Weights of a small transformer language model.
Architecture: rotary positions, no biases in attention or MLP, untied embeddings, normalized queries and keys.
Each number is 128 + 32 x the weight over its row's rms, rounded and kept within 0 to 255. Layers, rows and columns count from 0. Numbers have three digits each. The size before them is the row's rms in percent of the matrix's.

# down: layer 4 MLP down (transposed), 704x256, rms 0.103, rows 635-665, columns 0-63
# gate: layer 4 MLP gate, 704x256, rms 0.114, rows 636-666, columns 0-63
# up: layer 4 MLP up, 704x256, rms 0.108, rows 636-666, columns 0-63
down635 105:090045072136098136107122103176129150152132107129136167129128141103180100141091184053138114116133135111157153137158150157129089142154159127174137182169106117117166104114132110140151051164065123
gate636 104:132116127069122107124178138219069144101119188106104140108137134118077144132136133185117059116185094079163175106121160130136130171119137115096090151138079154119123091155187096111155120125135118
up636 104:099092104111143120140108169132094035179154114086156092149104141113134127073174175138097146119108136171131148142076099169142140184152134116122070180073145114107089124121123094074097108109133146
down636 105:102075134129137164132159094113113123097133132103138129136101106131121212137157144143127119116119069138112134118098137145146087136123097200154128154106141151090116167133160108117090107100149064
gate637 094:144127119168146135153123091146151118159099187093157135176149082113093106143120123177162115155156115055120070112129129141102113078087121148099156135123099126096134092129136091196105135163145152
up637 095:109109088172131127127029140137114121101155105131180129171128172138105127125141115137155165118153066133116154165103073167119105120094072124127186144142173105158099133095115121151115176200096138
down637 098:157184184091137103142183188131189152158153146096047119103105130126165116131117141122119152166117204122140107110127074151126137182150162097082150118115079134089128094148123151096162065163150164
gate638 103:106147078140096138157133158145114142118151137083097123120114107090104128107190080141158155122129158147196086102117139135165139093130071126129147097126097140166057138131132085110129163105130154
up638 095:068140126114130078073139112127120092140118081114154125144144102071087144070134138124133070120137154134096090117097144146153135167151157114199132132138079111116120154186130067144122112186130092
down638 097:178134143182143144137124155077122146151107077092089166153162140172171097130154127135153113152151141139114099133134126130108144088105136126191148201178156129097155165133110086165136181173163131
gate639 107:103119145110141088160207141079155155145109142102149131179176125114137106131147112127208141145136067146124120119104124149070098128123120164088100149107100137132128125123184059085130157185122157
up639 109:129165072137166117111149148115148126160121150116121160100132133090114127177117092137128044069164139177139109192143068128105181125096100108105124166129043138091147146072121187102120085134075061
down639 110:096101130042136103107147130140136196130144142082199184149101124173088163151152125100139090136134112208132074067100105138162121116122104107119128144128106082085136170103125101163155124168069108
gate640 093:099121118206122125099151070127147159092112149141171135096105130039161149113112068121128139150158136138182213158101111089102082108139166175180064116146106125161087130116141109127148133128143112
up640 091:104099096109139054151198140125151074175099105085088064165125211102106101161144132122188123168139108164096122129076078080093095129191139146205148139103150113151116213126125122154144125128157112
down640 092:108164122183122105064132078146095152143179161119188107097091121108142155120154081168150096122171151122168212146131104106079119137159130140129142118049157140167116101123117114127169156141088156
gate641 097:087145186145120129149154148072091111132109113081099140148152131125119114095151099165203116101165125092101141163080062121130138139185149130087142158111055148113148065133129127085225102108081143
up641 100:169123167143109130195142108112119109068091151138107094168068109109153162111132203111117175131104120109125142122154084129083126095110175092140123118140134135156081102174091150149120122102140116
down641 101:135075087102140161122114091104147142073141120115121091162137059146118138171096130081109124083157111143162149149164101122140099100125135123114140130127198128163091134122145140127062129152154162
gate642 097:149112170158114154126139092106148164186099098036134109067140161167134143099107135122167115149139134199192134118124148141101126144102093151098224067099112153137079112138147125120104135174155120
up642 096:126105172130108120141135152106181142101118126162122054164118081146114077093156176170112074119155116124185109165151221146149177207153166153104089179132040146142118100126127122153121184158130069
down642 089:087124093130191069119099152167098141128156099171162084166106124093161052136137124080069092124141097099094130121169107098125131105193126098142056113108153142146146176150145075103175075100143119
gate643 107:168126093078161096148219076110082159110150139108106146179119184085146122093118150082138089122161172156121143105136123166114120158188136145155138138167075128180146129108162133154144087075066151
up643 108:169104161105137163059147107126181082136089097114135101116166093138126066089069198037157116113140091143152114102145128105183160146060118112136065181119111197130134131109166098115190136091139091
down643 109:150104159116136095166126145099103093148154206086165143101173195123135170154083167087122164164101124106132085133116148120089095139125089081120154101153134101160144092134245132077175127115171132
gate644 100:159101197138182085129141089082116105141147124174175125095111153118169159119089156138077165135153105116129147150170079154097100151133154111183155138123109174202210116117181191119151059120139122
up644 101:080123082031151164072099191128174143171137107093151092082214097160132144148131126112139103157167106107125123171145091135167121159122143113150119123088116066101147122136154156086134162088145166
down644 101:111126152207170112132144125158041079153129138099062109154097147102132166152118122124138184100115176150154137120146157156093173086118119140057129113085128149138117131105119081135124109145079180
gate645 107:126117111175114146133100142129071096113183120115130146072173114175080160149148096121205107166134179199188151177146152134101177142137129135122132121190167094123156175105133142128120082131147193
up645 103:138121177154115157148148110112097107096155069088121123066173112113071121186100162169081104126158123047130140081121115094113130150178123139131095126137131187149148119176099182123139117186130164
down645 109:088105145078144059090170157147186146135120135116164061193037128144122147143150159157068124153121147107106076145138138154146134118117165151187076146145113165186078098163125099165140120133099093
gate646 098:119116107089179154118138112150115156102081142112090110078088093099154150140150121132121160148132140101123145176078211115155128090158171080139144143154146158168154142146168168108097147104097070
up646 102:162133125117087093136165109157111084158096107097105147154139108106126114081129115114130130068099142181136164116120068138104168192126108179070111080135145086110127073108146096153134126162108157
down646 105:132130165102129113134186130136126164120088123130110094094126084102154172078117118123059145116122096127105193139134173140128133108142177117131149116181127178132189117123159139136060062099077058
gate647 098:142151148140121121160096131161083180127086148146126119167160154106162130106174115090118115147134132126172152143047150116097101145072112138094137162097145081178114107128158138114109181141121152
up647 088:101175134140092147141129137136124117158097126134156169178183164168095119099155162127092083119167102114140109107113124132105092106094087173133108096061148108104114110088153157146115178152187116
down647 095:105177135079148173053157135106171078171137124087107120203121125139115146152128160143110124112169101152156097117227114089122153113092124126124102091143196129094106124098161083203133129132152104
gate648 097:177118089148115143102087105107200105145138071104143119157133134154129097152116114074194180119148140157071139158117047092137092164163116141141104121211074145120144186133158163079134187176170113
up648 099:096108150079141112149125107106114114167122145142125131147128080127118137145131154101161137088179136103106111115115140159085115165102115119143164177087138085114081124076107138092099102117146174
down648 098:167148097114126171114127088115174133122154120101100150169087112162136136125144067162156156142085140112109140094176065049121174129156135148135104109211055150120125202152184154120121143159089086
gate649 104:130135136121134090180170140109112144130115146063097089119135098142161055181141150172189100132169138132122136158127116169111188115110119087194050103092088180187148115141152177161130129098127102
up649 100:104105168088136090134126107127134135124140159122155160123102109119090059139092118160141056134158123129095119153073106085118134138190160104121115097127146113137190110140131151139155112127131130
down649 100:131120141110108157167126108132143122128120129114151133156091103165123077184104128127157149087080131206205157079127154099134152103184124036174137156133099092102064100143130113130088105122130150
gate650 098:111111142133150111097180086117109142149045127125081095133137118094125183139122175128175150092151122135179205083141124180073169092122116149074154080098085142119174144144178148132103134115143137
up650 099:086087137105084106206097152130173109100180133135131182038093119092149156133123130140166150131156148088121134117137123099114133069134087089147124144187197122114145151158095098151151146186143134
down650 101:195124134127103119166080139117156110110112149107134167086168110128176172115125159174107041155116188117170135162173115143166125085131089124145133193151200137161108201176133099120091120124169155
gate651 099:058135132074075124159118100111127134147133075103099156081149098127077117132128154129114126094135109157143132135130137155163151118087097148109122165102116086133117129119155129103152116175127097
up651 099:109205134123135153157114139157097175137145103118158172098118120144097122172084077158072125077106158120138121140146108138143104142141143130139159113119118136147076215158099191137107115157109120
down651 097:074139177096124192138126071166166125162117103173126133162157103158144096157128092137071122097110097081105111158145122149094121145152147073180162137161114116159111116116113124148141109177138088
gate652 104:164190185142127124143148119160128159122127109105073157180086131134142117162160105182129135115110138120166121160103151171078122148113103113154174118068164148121099152113143111137126089083116114
up652 103:138168117110117124123107145159101179151151137134127129102147105132077177088127154126146096122109123119118088140116137146146125160124165099146079113101086144095105119157119064111140125153129118
down652 104:112179093106114159054124136147127098102107146109165143142158155109137107166069118121127186071165136141141136112091153125130145118095140185126091028161083102084115154100200146098148089164166118
gate653 095:104126049093092106118143179215100120164131126101159129117173181092085086087131148095125122125159142123151109129057103187125125124131105081121121150125134109144167112125146107091137133081103186
up653 096:171114183108166139111121158121139184122119119139191082196152136174172221151139089126079153166073132109115177198168123120160130173151062077052104178090154165099120103138126073137132100133147162
down653 096:106128092130117187094163113139128084163146099119155112150094153118158080115117146142133137116145067098132109166150131129170101133088124086118141109099136083118143116059121172072112168074115127
gate654 102:080121077111165126133129122128171139184078176067096138133126099051119110137133115114167170125152137082129182095065123141125164090101073112139134148111074101175128195112176074104129103110139137
up654 096:190135140102099136174188111123113112135146128123080125139117066140124066145152115091151145156057128089137142090095079142152141118161140113104129142085086145182124157150142132136190098133122079
down654 093:115085117194131120185135135162156127139142065149107139142102152106081125142140124096168123129133146189111086132079133087180090139135158128139171114168189140122101184110112126136118086118163098
gate655 098:110176137135136149120119127141104108116105220120095178114080156071118138111071054137115083190105151116098131169186105077068101160161097086195111173144147115112166094088125132106105146202085148
up655 098:146116150118064110127125078150148105049176207168172163126088141113176118153181135149065163102131097150175107089091126150157145158101203128076129213115131151180101135098159127105137116172133168
down655 100:048153144087143119127149136100132191194128063129091108130152126121088074111119106135122146150088126076165149140148117120135090090191118129158146072078163126066159115174120124141150119095116108
gate656 101:174098147093170108175157063183104102129152142087122118077153135121121170155169157121173117132170143168122179198119146120155161166177154110103148093097113113130176137159167089163093107161082132
up656 101:151097155092133077185154172154142123066196178117116121093129101160068141165171190161144145196137137129086085162128166134195122144143103174142147132088133082139110152116113121179110094170145146
down656 099:141159122117119069111098255100128154116138105142115161145095095136119112113171149086147170152125150106092086118091092148098089139093134160122148172102159115184151126107102170115155151177172137
gate657 104:144165107103158144172172121121079148103137098149139126182139199071122199118113099153181134099110128117114168170095092139103068124118181097203114110174179137132118121094135142133119115156150130
up657 102:157175125141166068146116133128139177186122128127120082180143128054160127102106111166136136134106105103134133053068187123040119115142154162127101154143153124195129110118156170098130066098150133
down657 103:039166167149160127114094138133119160126132083185130128148112174075073076120144084137169179153132108109110166141145140144139122126189142096167146109198124156098147145085122163144138168112167124
gate658 093:156143074122108134139086131107144143105120192112103112112098098118170099171180165204119100141123107113181174099114148069087140115142133139139113086061101087159130138059184126103119176103148100
up658 104:175083096173130073107070181100174161161107170117104125121077134175167147094132148119094131131123057171143093048196131106118083134162102109089104142115122142149172076158128145058032106105141101
down658 102:129102106113182118135127155073149157089091169114113126137042119135132094127111092134119118135082096179105123163126103080107086129138082067087108069152152142146127175151106145129123103079135153
gate659 093:151145195109098117155104145154087128113127160111151119110089093139165129192087107125092144121113161136225194161108137111108156092066112065135125151110124100138184173059129146117156133152126160
up659 090:095162089124143131135157096140181109131121158116164134132110113118124121118112123150155180147136153098083104181121182180138172118143129101118122145095141115114102093156148161132147131121159139
down659 086:128187060122172089155121154122088152144082123197111187149125153170084155104119099132149163111132094104080192056141092119138089158146177173128160171121149132138112121113085093114141174067160149
gate660 106:094183097102118146057139087161141080189159139100160138166129121114122138107117122153163150140148145124160059158118150134117058154074164119128093084123140078189104136116108104140108121119164111
up660 106:165121108125113165184121060097123131126113103153129161175157127137081134146125177104132132121141146102112142145089091124138085117139120098096152099140127130115114109113130164129127097189107137
down660 096:117126164106125110020168124180140074175156141073120146152112130177156135088172100146103143167106168122156087158151113147073139086097156067119133100099155118219122162137095079134128121109153119
gate661 097:115134186128098110120140117119101104197129126129143120112088109059103139105156069148182110120136138153147161121050068090089112148122097125181154162150101145115100115136127095130133114162146094
up661 096:162079168141049120060058157140102154147169099125118146139111121167176122146180127195049145091148121086134164129115167123182076081114139167088083146100143108112184136114122102197114124172117085
down661 098:140128194091116121130126130130168172087149110090175106179077154115123128079132118110031179141097145116104163104131130138097143185159098110114157174166163176178132144124120109092130093052135133
gate662 094:099161150133155128129127091165124133109101132094100142126146077113132126142124075150124113120177122079070123096133157127105121112163101085116175111087087112149188088108124125154129101091134133
up662 091:123151148112151088126174120181134108195135144150143151173034136130093145149111126134199084117134180172110093147105106071091118166107133134056182140108149115100086093090115098163108100126090174
down662 094:076121091093077145103119129083143152140196152125084072050114150125134167159161139109112171130103125198098150088139153189156145141134180165131059125142086159152117145155120186137126154180113102
gate663 097:078143134132182101135131100105125135174109098100082047144131045151142164180118140141167148124134104113123098099125142106137088122102151128125097151116117121080097113139116121097169082167160130
up663 097:104186139122124165102110128119124193079128144122126072111170105121123161141111163139127132121085129111127166193183128091173088150182103171143123112183151123113145169199096139133096181134087153
down663 095:120139103156103147126153156090086068116115112083156175141115210091095132087139092125163129153161160149088141117042129184119156147136117125134127132113109134156145100065195082186101125107088139
gate664 102:142114110136170086111161132123128114145137137000127072190134142084076165143067131153134110160146139164113161145119171121123137144080155112135129101136162112135154131140154120122138070098179106
up664 104:084088108122144124180142219149081105174141200131123111106174149156145095151131139121125115107151121135150193157184139163156094150121101207123151159084115103137093111176148136087128157138095121
down664 103:055056176129164111125137124128103131113107151085116132056142100164099155208150117075142073129151101103158150164161117112168115135109154114162135184120110147072098103152122120121164112103160102
gate665 101:122140119122117035207159162133075143078118195121149129153104117142162077139097125131144132120148097173167154100116159133080173111052131162133134129108128106120119124114150138126120089059072167
up665 102:122141084138091112138088110103211122099145089143104132112128160113121112122067133164136069143152102097074122156136126107106122112159166175201108150171117131133133168134148152151130138087106063
down665 104:153139080111164175104094083157116118096163085093103160090141098138129150116160150136118133082110221133113195161121150122155129140196146076094047103141076138057088123156093093157144112180143153
gate666 104:150139113126071136152119143070156118095122159088052192142126078130124109124113177129093156158122121148143176111114119115120130110088106128104132158120091109175121114133170133097131174107107130
up666 099:130068139091078105148119126093150143132141111075087097134202173121131149137076174140108090112090135187164169117131159193159169117140098104066134125091108129158160108102123074077115165099137119